Weights of a small transformer language model: 8 heads of 32 (4 for keys and values), vocabulary 9090.
Each number is 128 + 24 x the weight over its row's rms, rounded and kept within 0 to 255. Layers, rows and columns count from 0. The size above them is the row's rms in percent of the matrix's.

# layer 3 MLP down (transposed), 320x128, rms 0.0634, rows 231-265, columns 64-127
size [106 107  98  93  95  98  98 108  99 115 100 108  95  94 110  94 102  93 100  99 100 100 100  97 110 106  80 104  97 100 104 101  92 100 104]
[[141 104 122 134 175  79 115 127 136 146 133 136 143 110 144  97 122 125  94 164 136 135 142 108  82  95 143 132 110 143 112 190 113 148 124 165 132 153 102 147 116 106 141 108  93 140 129 129 165 107  98 138 142 105  91 120 112 144 123  76 116 121 165  97]
 [131 135 110 122  94 113 114  89  87 109 147 111 138 146 120  67 159 112 144  98 122 127 158 140 119 108 124 112 129 179 103 102 140 140 131 126 119 103 135 111 114 132 119  74  62 145 152 132 154 103 145 132 160 114 158 116 130 148 143 118 157  94  98 155]
 [141 146 107 125 172  91 131 137  72 138  82 116 140 115 126 131 110 146  75 150 143 131 102 138 127 151  72 123 124 111 142 111 100 149 128 100 103 104 121 102 152 137 157 128 141 139 141  79 131 155 137 111  99  83 118 105 134 167 119 117 104 137 134 147]
 [124  79 152 141 146 140 139  87 117 101 128 131  88  75 152 114  94 120  94  93 124 140 136 159 156 120 128 143 141 139 138 110 117 161 141 106 172 123 148 114 119 110 127 134 127 116 133 114 152 131 145 135 140 157 161 149 159 149 133 114 108 155  89 183]
 [ 99 135 141 119 170 169 136 124 154  91  97 143 106  96 117 121 148 136 145  96 118 134 178 148 138 125 120 124 184 100 116 130 136 149 101 116 133  85 162 178 112 108 130 119  99 125 118 140 137 112 151 108 119 151 175 151 133 136 105 134  94 104 165 159]
 [131 137 138 181 143 147 108 104 155 114 150 142 144 105 164 110 115 126 125 140 131 124 116 100 137 180 115 142 154 133 120  80 105 115 165 124 100 164 125  81 112  81 123 166  92  88 144 168 133 114 172 151 139 126 152 122 105 170 119 114 147  89 128 139]
 [ 68 124 128 205 185 186  72 131 124 112 134 130  74 114 134  88 135 123 125  86 100 115 130 142 123 108 110 171 149 120 102 144  99 135 145 106 151 115 144 151 179 145 115 100 148 108 166 115 128 126 120 132 124 135 157 106 138 148 154 100 123 158 115 126]
 [128 133 107 159  99 118 130 121 109 174  80 124 155 135 121 165 171 209 107 136 124 146 110 126 126 148 115  91 106 180 127 106 113 144 138 130 135 151 161 126 160 164 162 168 121 139 142 152 193 127 132 110 123 100  94 115 126  95 143 116 142 146 145 127]
 [ 92 145  96  96 129  98 122 157 140 115 134 144 125 124 109 142 145 152 108 151 147 132 115 124 102 104 135 116 127 102 160  83 133 139 129 130 182 136 117 132 161 114 150 111 144 135 119 114 136 125 141 184 106 113 175 154 130 145 100  65 127 128 179 125]
 [140 135 138 142 130 145 106  71 115 127 106  92 106 127  42 147 129 128 110 157 145 158 136 134 136 146 147 135 102 125 132 144 139 128 143 105 137 148 125 116 129 161 182  79 127 152 131  86 102 147  94 135  80 130 113 127 160 110 110 169 127 124 127 134]
 [160  86  88 160 140 169 128  85 112 132 138  89 121 116 139 139 155 152 106 161 133 154 116 164 103 146 139 139 120  99 152 144 147  85  99  85 142 101 142 145 123 105 135  98 148 116 147  70 159 128  99 119 141  92 116 161 140 131 125 179 130 139 155 130]
 [165 127 117 108 121 184  72 105 124 118 135 148 116 128 113 132 130 116 115 152 168 153 147 146  95  92 118  98 151 150 173 131 143 166 145 117 103 147 106 161 132  88 125  96 120 150 158  89 174 128 133 121 131 159 119 117 155 121 116 147 138 144 140 140]
 [134  82 117 132 142 129 140 157 107 100  90 142 103 154 160 103 166 134  86 119  89 127  86 118 130 172 128 151 146  92 122 113 136 141 110 161 134 123 137  70 164 125 132 122 152  79 109 140  98  82  96  86 156 129 108 137 109 145  85 144 108 123 121 133]
 [137 116 117 102 143 117 188 131  84  95 108 152  75 118 124 159 170 120 121 172 152 148 144 164 133  80 145 112 130  89 102 129 130 128 164 137 147 137  98 125 154 142 106 156 115 151 137  93  91 118 157 123 128 148 141 119 146 130 154 156 129 134 123 124]
 [134 125  90 146 161 156 142 143  96  85 124 112 121 127 124 153 149 142 120 105 128 131 140 119  89 141  88 135  80 130 126 160 127 125 129 124  99 122 135 164  93 146 120 110 155 167  81 100  92 143 112 106 132 145 164 120 107 105  91 120  71 143 111 140]
 [ 82 105  79 196  78 120 172 134 138 116  89 118 107 101 132 105 126 140  97 112 127 163 159  96 152  79 146 102 159 129  89 150 146 110 117 117 145 132 162 144 169  96 154 151 116 145 122 168 160 136 132  98 113 148 103 104 146 115 152  72 131 106 141 113]
 [149 132 140 179 134 103  67 157 139 150 121 119 136 104 117 116  85 112 108 145 122 157 147 130 114 122 104 121 174 146 127 152 141 138 133 102 148  99 116 154 159 156  99 154  71  91  91 133 138 154  91  75 148 148 140 143 144 106 122 130  80 151 151 129]
 [116  91 105 129 112 109 152 120 148 110 101  82  95  94 136 130 182 116 144 149 121 103 107 107 121 169 119 145 124 126 127 127 127 110  93  89 143 189 105 100 131 134 151 106 162 121 114 117 110  97 111  97 142 120 150 122 122 114 142 105 114 177 127 103]
 [102 148 147 164 123 113 130  98 129 106 107 162  76 109 141 140 120 162 175 124 117 115 151 145 135 128 102  86 127 115 115 147 110 167  86 163  99  80 149 137 111 135  96 125 129 152 137 101 153 162 105 120 156 121 131 176 112  83  80 157 111 135 129 134]
 [109 127 130 105 121 113 116 173 192 111 101 155 134 131 147  77 125 141 142 154 133 100  90 147 122 196 118 121 119 134 122 116 128 144 127 114 129 160 154 161 105 120 123 139 101  98 139 100 113 136 153 108 124 100 150 110 115 139 118  98 133 120 167 167]
 [134 109 127 122 104 135 131 149 165 141 167 102 102 117 136 154 149 153 171 128 137 132 113 125 151  83 139 135 159 114 116 122 134  99 159 105 111 131 148 147 167 143  96  90 119 141 143 122 159 127  98 127 153 167 129 158 131  99 116  84 152 148 152 127]
 [110 103 106 137 109 130 132 124 121 177 143 108 139 177 137  94 130 173 101 113  71  78 135 128 146 160 128 119 141 112 105 122 132 109 147 158 148 146 120 127  97  97 167 129 126 147 128 104 147 155  99 104  91 101 105  94 118 118 133 129 144 109  90 139]
 [126 123 117 123 158 125 111 130  89  84 144  88 164 128 142 132 132  99 160 147 123 121 127 149 111 122 164 148 116 124 153 122 164  70 132 142 127 134 131 146 119 160 145  96 167 120  84 134  62 136 116 104 171 161 130 130 160 101 117 162 126 136 114 118]
 [108 104 159  90 107 125 162 174 131 116 105 157 155 152 110 121 133 165  86 121 127 138 130 132 153 167 128 112 122 167 152 102 141 144 160 137  73 136 132 125 121 192 143 150 108 111 170 185 140 176 110 116 122  94 119 119 124  95 118 158 102 166 127 107]
 [116 134  99 138 137  94 143  89 102 166 154 138 169 128 140 130 124  71 126 177 123 160 114 109 134 108 109 161 104 188 128 123 161  99 111 118  92 121 114 122 132 114 140 111 148 148 118 126 161 172 133 138 117  69 139 163 131 117  85 138 166 152 131 137]
 [126 166 139 151 135 104 114  97  70  97 110 141 115 112 132 122 148 135 111 119 162 147 117 132 136 136 105 111 105 150 103 147 101 134  93 160  80 106 167 138 142 103 125 110 135  56  92 130  98 156 135 143 115 119 143 139 150  83 107 103 115 109  76 101]
 [138 125 104 113 134 134 112  98 112 142 133 151 121 142 135  93  84 150 123 113 144 123 136 123 149 140 171 117 107 152 134 118 140 108 137 109 177 217 132 107 154 131 107 108 160 187 137 147 105  86 142 158  81 106 125 106 121 150 119 133 132 113 113 141]
 [ 91 138 135 140 107 124 125 144 149 112 118 113 161 121  57 110 138 114 155 145 119 115 136 159 113 147 106 199 141 134 168 144 138 127 100 155  99 132 105 140 195  99 147 109 159 139 133 134 122 148 119 190 109 119 144 168 109 146 100  91 121 136 160  77]
 [142 118 118  64 150 132 102  76 140 171 161 129 157 123 118 136  94 138 141 107 135 132  98 149 115 108 122 157 135 161 120 144 150 157 140 183 172 119 196 180 106 139 115 149 184 151 140 126 108 102 122 148 124 118 132 125 114 152 134 144 129 141 113 106]
 [145 105 164 128 131  91 124 141 148 126 142  89 208  94 165 140 154 122 135 146 117 130 135 122 156 135 155 127 126 156 129 173 115  98 144 116 112 163 131 133  91 127 149 147 103 102 139 100 138 145 170 152 122 131 132  97  69 109 120  64 129 182 136 153]
 [144 163 121 115 104 150 132 141 133 152  91  84 144 130  96 138 154 183 149 132 141 128 155 117 140 132  93 109  98 138 107 132 116 144 130 127 106 159 128 106 134 123 117 131 134  77 146 147 132 112 124 130 130  96 117 135 137 116  97 118 105 146  99 119]
 [158 132 101 147 112 131 148 125 129  91 166 151 134 172 120 132 172 127 121 125 103 145 125 120 101 128 129 113  99 161 119 178  98 104 139 156 150 129 118 112  94 142 117  88 140 114 111 135 125 132 120 126 107 170 116  93 101 121 128 156  97 139 119  93]
 [150  89 124 149  84 131 124 116 170 153  82 129 121 115 152 153 120 119 107 146 100 142 142  75 126 111 108 106 120 134 128 186  94 142 107 116 112 135 148  91  99  94 117 114 106 114 131 179 156 113 147 136 157  66 127 114 149 115 138 128 150 118 144 111]
 [118 107 113 140 103 149 139 128 135 121  81 132  89 100 113 140  74 129 108 130 158  98  86 113 138 131 148 150 125 129 122 123  70 151 101 155 107 125 157 134 121 191 112 128 181 113  48 125 158 113 143 164 107 121 130 104 144  88 117 110  91 130 138  82]
 [169 145  93  94 110 105 134 129 105 176 105  93 149 117 146 138 122 116 118 147 120 127 140 113 175 162 143 106 134 125 151 134 192 130 134 136 157 109  82 156 125 141 127  84 112 115 142 141  92 130 155 122 143  89 146 169 131 116 112 104 123 149 158 127]]
# layer 3 MLP gate, 320x128, rms 0.0663, rows 232-266, columns 64-127
size [ 99 102  93 107  95 100 100 103 115 105 105 100  93 107  97  96  93  99 107 103 103  99  97 106 108  88 105  90  93 109 100  97  96 109 110]
[[164 159 121 111 143  70 125 127 143  77  88 110 127 101 125  67 117 152 154  84 133 142 126 149  97 146  88 107 142 138 124 115 194 106 107 118 120 123 155 180 113 120 114 112 134 136 158 101 144 141 143 139 150 131 123 178 126 130 142 117 157 125 115 120]
 [ 81 131 106 108  79 111  86 176 135 117 128 131 157 185  80 143 139  86 162 116 103  96 179 123 108  91 110 114 107  94 153 144 118 128 126 136 105 130 156 108 110 122 108 127 142 104 160 123 108 121 135 115 106 117 149 160 103 116 147 123 167 128 137  95]
 [144 179 126 122 148 103 131 138  83 149 143 117 135 104 102 122 126 149 144 153 148 114 111  97 126 101 135 118 143 125 115 109 170 104 106 149 113 119 133 114  77 163 157  89 173 144 137 152 106 185 105 131 111 137 108 122 158 131 153 136 137 101 134 103]
 [169  97 115 128  81 138 154 114 121 158  99 120 156 136 145 149 146 101 102 158 127 104  92 145 131 112 115 160 102 132 164 136 126  84 190  84 130 132 139 115  93 125 109 108 110 150 158 145 144 109 111 109 120 132 122  98 118 103 140 153 110 163 126  79]
 [104 138  88 108 134  86 140 155  98 135 130 147 126 122 113 145 111 114 149 130 144 177 137 156  79  96 135 168  95 138 161 118 153 146 127 129 145 115 124 120 156 178 130  90 172 130 154  98 102 136  93 118 129 138 129  98 130 120 158 169 122 173 159 103]
 [194 108 135  71 103  80 169 155 134 161 128 115 134 132  88 152  87 147 101 164 137 131 123 116 106 131 144 105 122 112 151 104 152  98 115 115 122 113 133 123  78 122 135  97 109 140 132 102 143 112 131 113 106 126 103 139 151 117 137 156 126  86 112 109]
 [ 85 109 145  90 167 117 183 130  89 111 130 130 108 105 164 104  90 135 148 143 134  95 146 130 102 118 152 122 140 133 104 141 126 126 117  84 124 121  99 120 139 117 112 145 134 205 156 136 160 124 150 108 106 140 117  91 125 177 157 154  81 140 110 115]
 [152 111 135 135 108 115 129 129 121 125  78 139 153 143 160 109 103 114 170 114  99 117 103 134 154 165 115 112 128 158  99 163 136 109  88 119 147 150 142  92 116 158  92 151 150 106 131 135 120  93  95 103 132 131 117 160 126 122 124 132 132 126  62 166]
 [131 144 117 151 108 145  97 122 139 151 102 112 149 107 159 121 116 121 161 154 143 108 124 126 106 157  85 120 132 127 109 119 101 117 117 127 119 135 157  95 129  76 103 125 122 119 111 107 120 145 117 138 124 149 126 138 163 193  95 140 119  97  85 102]
 [108  94 106 111  87 129 139 140 165 134 143 124 111  91 119 130  56 124 131 137 153 130 110 136  98 132  91 108 130 105 129  91 123  99 114  80 125 158 125 108  97 140 160 168  89 169  89 147 131 139 106 104 133 135 117 118 164  94  98 170 146 119 105 135]
 [111 174 135 122 140 150 129 159 101  86 128 116 159 172 126 131  89 138 156 123 151 105 145  87  98 146 122  94 142 101 132  80 129 110 103 166  67 128 136 165 138  98 114 140 137  86 130 128  78 133 142 147  78 120 136 120 133 139 149 113 140 149  99 134]
 [151  97 155 133 132  81 120  81 119 111 135 126  76  91 145 155 136 107 118 157 153 122  89 134 146 135 142 164 104 119 159 131 108 134 153 154 166 138  98 147 162 132 115 105 151  80 120 131 143 110 111 104 129 128 139 149 174 148  89 106  98 117 126 160]
 [156 121 129 142 144 124 164 110 102 150 161 110  99 123 121 149 101  78  98 142 144 151 126 124 123 111 145  90 138  81 121 109 143 159 108 156 157 138 106 140 131 149 132 107 120 156 146 101  62  89 103  96 153 133 118 116 113 112 126 137 116 138 110 148]
 [118 101 120 103 157  94 149 132 106  81 121 161 104 118 156 120 120 139 117 119 112 135 139  95 138 162 144 127 141  98 116 145 117 142  82 169 153 118 108 155  98 106 144 130 148 132 138 105 112  86 149 146  83 104 114 130 159 136 127 134  84 115 136 141]
 [116 122 118 139  89 132 117 128 118 121 121 135  98 137 132 131 142 170 119 112 167 108 148 118 128 103 123 125 148 174 134 112 134 131 117 108 107 129 155  97 132 116 150 141 126 101 135 166  57  81  88 129 129  90 138  88 109 108 148  92 112 128 113 114]
 [129 150 154 130 167 117 137 103  66 137 106 147 149 140 147 128 132 131 127 146 136 109 114 107 129 131 124 133 102 116 121 133 135  93 121 126 155 115 127  94 101 103 142 102 175 156 112 133 114 141 134 189 120 126 122 106 128 109 138 161 141 112  91 143]
 [119 114  97 146 107  94 144 162 105  94 117  98 121 107  94 124 161 121 120 168 138 110 107 150 128 131 127 139 162  89 119 132 119  82 137 124 151 131  99 152 142 131 159  75 109 112 114  99 129 143 139 110 135 113 132 164 140 132 129 158 140 124 133  86]
 [123 155 119 136  91 157 140 129 161 124  82 137 135 121 116 143 174 154 172 125 122 124 128 141 104 101  88 115  94 143 121 142 134 106  74 138  89 113 150 110 115 118 114 132  91 107  92 134 137 131  99 150 136 111 128 130 119 145 109 140 122 108  95 132]
 [116 147 120 124 132 114 123 134 136 135 148 130 104 140  70 124 173 129  88 120 125 148 129 113 108 164 119 149 132 164 127 126 149 125 136 146 104 127 116 115  78 124 110  79 134  94 132 156 132  70  88 119 160  99 117 114 154  65 152 142 112 156 171 108]
 [109 104 133 102 161 109 119  93 112 116  96 116 126 117  81 135 134 153 121 123 113 134 147  84 107 114 128 124 122 113 181 139 148 130 106 109 104 115 109 118  94 130 169 185 119 131 144 127 127 122 115 114 130 120  94 112 132 149 111 168 122  82 104 155]
 [107 140  68 149  97 109  72 130  99 155 117 132 113 141  75 102 137 120 111 169 140 129  86  96 135 196 118 103 141 151 107  83 136 121 180 122 131 126 102 126 129 104 124 122 141 114 168 129 118 132 115 162 160 109 141 118 153 122 139 111 132 134 132 114]
 [118  94 118 129 101 135 152 132 132 162 122 135 136 130 134 113 113 111 103 131 114 109 124 123 166  80 136 111 133 151 163 105 124 151 143 170 121 122 171  97 113  94 136 130 131 135 151  88 122  57 141 132 132 163 128 135 144 145 143  98 125 139 143 125]
 [ 76 115 137 153 135 102 144 112 112 107 105 182 107 125 117  97 131  45 119 149 120 100 139 158 133 121  99 138 146 149 125 111  85 132 109  90 131 102 122  96 131 122 144 154 122 104 155 150 140 140 150 107 148 113 168 197 109  95 109  94 135  98 103 139]
 [130 108  85  93 126 199 129 164 148 135 142 109 192 133 155 126 124 127 133 120 110  97 150 100 143 111 158 157 119  87 101 108 192 155 128 121 108 133 150 100 113 144 166 138 154 163 107 120  96 129 165 126 129 113 117 165  89  93 186 146 137 166 108 142]
 [139 109 119 104 124 169 167 153 153 146 172 102 124 133 118 124 134 135 120 114 118 146  98 142 155 134 209 120 104 120 147 115 155  92 165  74 140 151 110  90 114 173 151 146 148 181 134 159 112  91 135 157 116 121 145 122 101 155 160 130  95 132 112 126]
 [144  93  95  72 125  86 142 102 124 126 140 108 145 122 151 114 124 129 120 111  99 129 129 134 134 117 183 138 122 108 186 145 146 105 145 141 162 101 123 116 146  86 121 118 122 138 146  95 119 143 151 152  88 133 147 143 111 146 138 151 104  97 156 127]
 [168  91 152 114 115 168 124  97 141 162 128  94 102 159 140 151 163 131 161 100 108 155 135 110 121 111 159 130 165 124 141 144 103 154 135 111 128 160 153 119 129 109  93 163 160 139  67 153 109  86  93 137 124 137  99  88 107 133 165 116 165 116 121 120]
 [143  96 120 100 163  99 125 108 134 153 156 142 155 104 125 142 101 110 148 102 124 157 147 136 121 138 130 158 144 124 136 151 131 165 109 156 139 100 180 164 132 139 126 135 193 150 185 101 130  85 124 171  97 119 127 149 118 165 124 118  96 111 117  93]
 [128 169 104 118 121 141 135 141  91 103 109 158  88 123 130 101  92 125 139 119 122 127 104 115  98 138 138 110 136 119 148  89 135 112 120 121 117 107 138 130 128 121  90 115 162 121 137 153  75 133  42 113 125 110 164 141 184 119 124 169 114 104 150 129]
 [122 121 104 124  99 148 100  98 130 124  90 118 117 150 129 125 161 161 157 134 141 136 124 128 101 144  86 122 154 165 116 112 109 143  42 149 102 149 128 147 145 116 148 136 127  81 131 144 116 131 108 130 138  83 124 136 147 135  82 154 144 136 123  71]
 [119  94 121 143 137 158 135 129 170 158 122 114 149 102 104 130 139 134 107 123  74 163 151 104 131  86 172 149 122 106 147 103 136  90 136 133 108 131 154 117 119 130 168 151 130 156 123 163 170 150 152  81 110 121 121 146 126 101 133  96 135 134 157  96]
 [108 161 150  98 167 113 120 114 105 125 146 141 149 117 102 141 142 127 146 146 151 123 134 174  88 114 158 141 144 162 116  68 120 121 145 132 144 153  75 145 169 125 153 138 144 102 139  57 129 162 110 110 128 125 112 113 115 123 133 116 102 137 122 150]
 [111 149 129 111 167 115 121 112 161 127 122 135 118 123 117 102 139 111 155 109  83 149 157 126 135 123  90 115 142 122 128 128 117 145 171  99 121 160  79 127 114  66 112 153 125 133 153  81 184  88 117 107 101 114 146 158 124 149 140 111 164 143  97 117]
 [ 97 124 108  90 161 113 145 124 133 172 139 127 110 148 142 127 169 124 138 126 150 133 174 145  95 138 145 132 146 105 135 109 151 136 184 134  93 140 110  94  89 123 124  92 134 160 157 134 118 159 177  96 121 147  95 135 154  95 161 147 138 100 162 124]
 [164 141 152 109 120 109 167 132 116  72  99 108 179 122 154  70 117 151 144 131 142 138 115 106 164 129 135 180 126 157 150 120 146 132 122 118 112 144  97 138 120  78 146 116 125 142  69 127 129 114 131 117 117 126 133 141 144 117 129 120 121 130 148 150]]
# layer 3 MLP up, 320x128, rms 0.0651, rows 232-266, columns 64-127
size [106  99  86  99  98  99 105 102 111 100 104  96  93 106  94 103  90 103  99  96  98  92  94 107 109  85 103 100  97 108 100  93  98 106 110]
[[ 72 121 104 148 118 163 107 132  97  98 126 139 134 124 140 124 137 103 135  96  74 119 108 116 150 134 147 137 108 168 152 120  97 148  80 148 141 124 111 116 146 133  78 105 134 113 117 151 122 119 159 134 129  90 139 114 139 136 163  89 139 101 132 132]
 [121 136 148 137 171 135 126  97 144 150 123 129 138 101 113 100 139  74 119 163 147 148 113 124 122 120 102 111 103 148  74 113 149 162 131 127 139 140 126 109 156 125 126 115 131  79 125  82 100 137 132 133 136 172 137 115 145 108 149 105 125 138 128 158]
 [163 140 152 147 161 126 119 131  92 143 127 141 148 105 125 139 134 132 119 119 152 123 121 125 148 113 114 127 154 163 107  91 126 135 157 118 113 160 136 111 109 175 146  98 128 112 108 136 136 190 100 111 135 190 108 121 169 150 156 116 120 120 145 152]
 [ 91 125 137 113  90 124 152 104 128  89 141 136 145 148 113  98 122 163 122 117 126 108 169  73  99 130 100  98  92 141 113 168 129 138 161 127 110 106 132 150 133 101 122 179 144 134 108 147 185 109 122 151 118 145 132 142 127  74 150  79 115 128 132 130]
 [101 158 131 146 161  96  90 128 120 116  92 133 146 120 140 156  95  70 116 119 120 133 123 127  97 124  93 213 124 167 116 110 123 138 153 143 126 119 132  66 113 131 112 108 146 148 142 112 155 141 125 128 151 140 117 117  92 154 147 126 127  83 121 132]
 [135 117 170 110 142  65 146 126 131 130 109 133 111 107 101 150  91 110  99 140 156 128 138 111 110 134 102 130 142 129 119 127 130 115 137 146 126  99 110 123 144 112  94 142  92 113 196  72 155 141 147 114 151 111 127 132 117 128 101 143 113 101  94 117]
 [138  88 184  78 116  88 130 102 152 161 129 125 148 111 142 132 102 148 125 126 136 151 100 129 143 100 182 125 130 129 136 138 120 131 134 146 126 158 126 154  81 136 121 156 109 144  98 112 142 150 106  80 144 133 140  95 160 128 160 179 104  95 195 165]
 [135 110 149 100 114 106  87 124 144 146 148 135  73 122 149 160 129 125 149 131 136 151 188 102 162  95 136 155 136 152 139 122 133 164 170 167 127 125  96 129 100 119 125 127 103 163 162 140 118 136 119 120 123 108 127  97 139  94 132 109 146 106 134  89]
 [142 123 143 155 121 113 116 110 134 129 152 138 144 107 107  83 105  66 143 131 143 140  89 148  81 124 109 178 104 126 162 132 129 108 119  98 118 115 123 132 137  84  99 105 141 150 129 115 167 186 136 135 135 118 141 167 130 164 124  99  88  96 153 125]
 [111 118 129  78 143  98 107 156 107 111 146 152  95 121 131 103  84 119 174 136 113 120 132 115 116  98 120 146 138 120 174 124 164 121 118 104  86 114 136 119 126 123 122 150 110 159 160 149 130 107 162 143 108 129 123 170 116 137 150 127 137 133 135 101]
 [154 155 147 132 109 177 135 140  92  90 132 116 108 144 102 101 132  92 128 131 153 134 111 109 113 116 118 132 110 121 153 124 123 136 153 121 126 159  88 139 135 103 132 126 121 141 123  98 128 115 120 152 102 137 115  69 139  85 116 131 135 169  67 134]
 [108 162 161 147  95 137  97  94 143 166 165 113 158 140 116 138 101 106 168 130 134 137 155 138  96  96 129  98 134 133 145 120 153 131 164 122  94 118 114 145 100 141 143 131  90 174 140 149 149 164 159 184  96 149 128 141 122  83 170 122 151 111 155 134]
 [ 99 123 129 134 150 129 106 132 137 160 143 147 164 123 132  55  81 106  77 116 103 114 114 143 125 149 102 169 143 154 163 116 164 148 109  99  90 112 151  86 124 119 158 144 171 141 135 129 120 141 149 107 124 131 139 156 103 104 137 130 137  95 130 116]
 [116 137 101 110 142 167 177 128 180 147 130 124 121 103 103 118 102 163 128 110 123 111 126 121 148 108 111 149 159 116 165 118 142 132 140 172 122 132 140 108 117 106 158 166 155 146 101  92 177  85 174 122 135 138 141 125 142 141 119 143 106 105 109 173]
 [ 61 135 114 125 149 142 160 146  73 117 157 137 102 113 152 131 145 165 123 119  88 114 144 127 117 162 138 137 137 161 134 117 119 177 107  95 107 112 143  87 144 131 152 166 113 118 142 120 119 127 182  80 127 136 135  95 121 108 135 151 146 156 147 137]
 [156 114 176 165 174 129 109 119 102 157 119 127 170 102 149 139 100 110 114 145 120 156 140 134  92 123 137 137 132 151  96 129 132 127 148 113 174 121 113 116 126 102 113 145 115 139 107 135 150 138 145 162 129 174 128 121 105 113 123 116 102 151  98 163]
 [141 142 106 145 131 149 134 109 118 140 128 100 125 102 105  94 132 135 132 130 107 120  88 130 135 160 103 139 149  78 126 137 142 146 118 129 171 137 123 127 144 131 129 128 181 149 123 124 129  89 115 175 101 140 113  82  96 152 123 115 130 124 113 153]
 [163 125 139 132 148 127 145 165 135 135 129 163 136 140 124 122 128 126 132 141 119 121 158 132 158 100 150 113  92 156 157 163 174 133 144 152  63 108 115 110  87 124 117 120 151 155  97 111 118 104 124 118 155 115 144 145 117 115 142 153  84 107 135 163]
 [105 167 129 101 171 110  81 111 126 145 122 118 107 101 126 102 144 133  79 166 145 100 102 143 128 165 132 159 146 143 131 131 120 161 124 127 120 116 114 141 128 123 127 122 135 176 113 130 115 154 116 115 131 106 143 110 108 147 121 110 105 121 132 129]
 [ 82 101 159 140 137 128 136 107 108 129 110 116  75  99 102 152 124 101  89 130 168 125 131 113 150 152 109 148 123 145 127 120 139 165 129 128 176 137 112 130 154 155 130 145 154 122 194 147 115 128  80 145 160 131 122 107 107  98 117 170 151 127  97 144]
 [135 117 179 127  94 145 157 124 128  92 130 121 122  77 137 140 132 104 150 102 162 113 112 134 154 100 128 160 150 163 118 154 117 137 106 118 161 125 128 128 171 174 131 118  79 116 124 173 124 145 122 155 101 122 117 159  96 121 112  68  94 142 135  72]
 [139 151 102 129 183 139 120 124 127 131 126 127 137  95 120 142 148 135 110 128 124 125 124 133 110 164 117  90 158 177  73 127 169 152 120 109 143 139 109 119 144 129 111 155  91 109 129 139 113 112 150 153 147 138 142  84  92 144 130  97  82 104  77 131]
 [145 143 131 131 170  88 138 130 104 131 106 163  92 104 143 139 183  97 128 118 111 127 105 120 114  84 132 157 153 149  94 116 101 124 118 120 157 101 130 123 144 125 157 119 151 116 162 125 134 118 133 165 108 186 111 114 107 151 151 115 191 114 133 101]
 [147 154 126 127 105 103  65 158 103 130 104 133 130  95 146 136 112 130 106 159 121 137 115 120 170 141  99 121 158 140 160 126  90  94 150 147 125 106  82 135 109 169 124 125 155 119 111 132 128 151 110 121 133 157 121 137 140 131 103 151 152 122  88 131]
 [122 101 135 156  84 142 112 106 107 125 131 143 141 140 129 141 117 158  93 126 160 125 111 136 187 137 144 125  77 127  97 115 126 127 130 129 132 123 127 123 118 111 161 159 126 101 104 169 108 116 112 116 128  98 155 137 149 162 113 106  97 132  87 132]
 [111 164 149 168 129 149 128 149 102 115  73 137 126 141 103 134 118 177 135 137 144 155 133 103  88 113 109  73 109 171  97 132 136 141 107 105 129 147 136 142 139 151 145 128 170 126 130 162 115  98 109 126 143  96 133 122 147 105 116 106 151 155 110 142]
 [175 116 114 151 149 161 120 113 116 167 120 115 119 107  91 133 129 116  88 135 150 133  69 128 132 135 149 143 118 119 124 128 138  91 151  58 155  84 106 108 133 137 130 123 132 137 102 138 124 124 133 106 170 129 130 154 142 106 151 194 152 105 145  76]
 [135 108 108  86 123 160 156 174 122 137 141 125 129 150 136  99 117 142 125 146  89 145 138 139 137 140 145  89 108 135 143 123 168 123 135  97 120 133 143  97  81 114 123 139 141 122  67 167  96 115 122 131 135 129 144 102 123 110 163 155 159 132 135 106]
 [146 121 160 187 105 127  66 133  92 136 148 114 132 128 128 130 122 141 134 163 160 116 123 156 123  95 131 150 116 101 116  75  71 133 158 147 101 138  89 127 113 137 124 135 119 133 123 144 130 116 109  91 127 144 125 105 129  93 109 154 125 113 141 141]
 [104 104 103 137 143 170 156  95 139  85  77 136  93 119 137 163 110  88 152 161 124 119 129 151 119 147 112  81 132 117 174 142 130 157 132  97 109 142 149 133  96 137 116  93 154 138 172  93 114 143 137 135 118 149 128 121  92 127 112 160 162 116 121 144]
 [116 141 137 146 151 100 116 155 133 128 111 115 138 137 102 144 135 133 180 130  96 121 126 106 139  95 132  85  93 122 120 114 117 124  55 103  41 142 159 138  76 111 120 135  97 158 141 131 148 107 164  95 129  95 114 153 110 152  89 113 148  97 106 133]
 [101 133 168 103 194 133 139 144  87 126 160 141 128 124 122 131 133 103 122 141 132 125 119 144 132 115 171 138  99 120 101  60 147 124 154 126 172 110 127 165 150 161 132 126 131 130 121 105 100 134 117 128 121 155 116  90  70 147 126 128 137 165 136 175]
 [134 147 134 163 111  99 134 121 122 120  74 159 204 157 108 102 146 109 103 133 159 117 120 139 106 156 103 128 138 133 151 113 117 149 135 145  96 119  92 157 146 106 152 125 117 136 164 115 135 158 140 160 126 154 149 147 189 150  96 176 105 138 124 182]
 [148 113 117 152 151 142 129 139 134 108 156 127 167 108 122 139 129 139 104 108 121 100  77 124 144  96 130 133 126 140 170 123 137 133  71 107 131 126 143 125 133 161 159 127 136  92 118 134  86 158 121 129 125 112 136 144 165 133  85 161 125 149 106 139]
 [133 173 130 123 159  80  75 102 120 122 105 151 125  89 135 138 148 148 120 163 144 112 135 115 126 141 124 145 169 144  78 133 122 126  97 140  92 123 137 121 141 143 138 132 118  67 140 141 119 125  93 137  96 128 131 120 148 143 113 102 176 109 134  98]]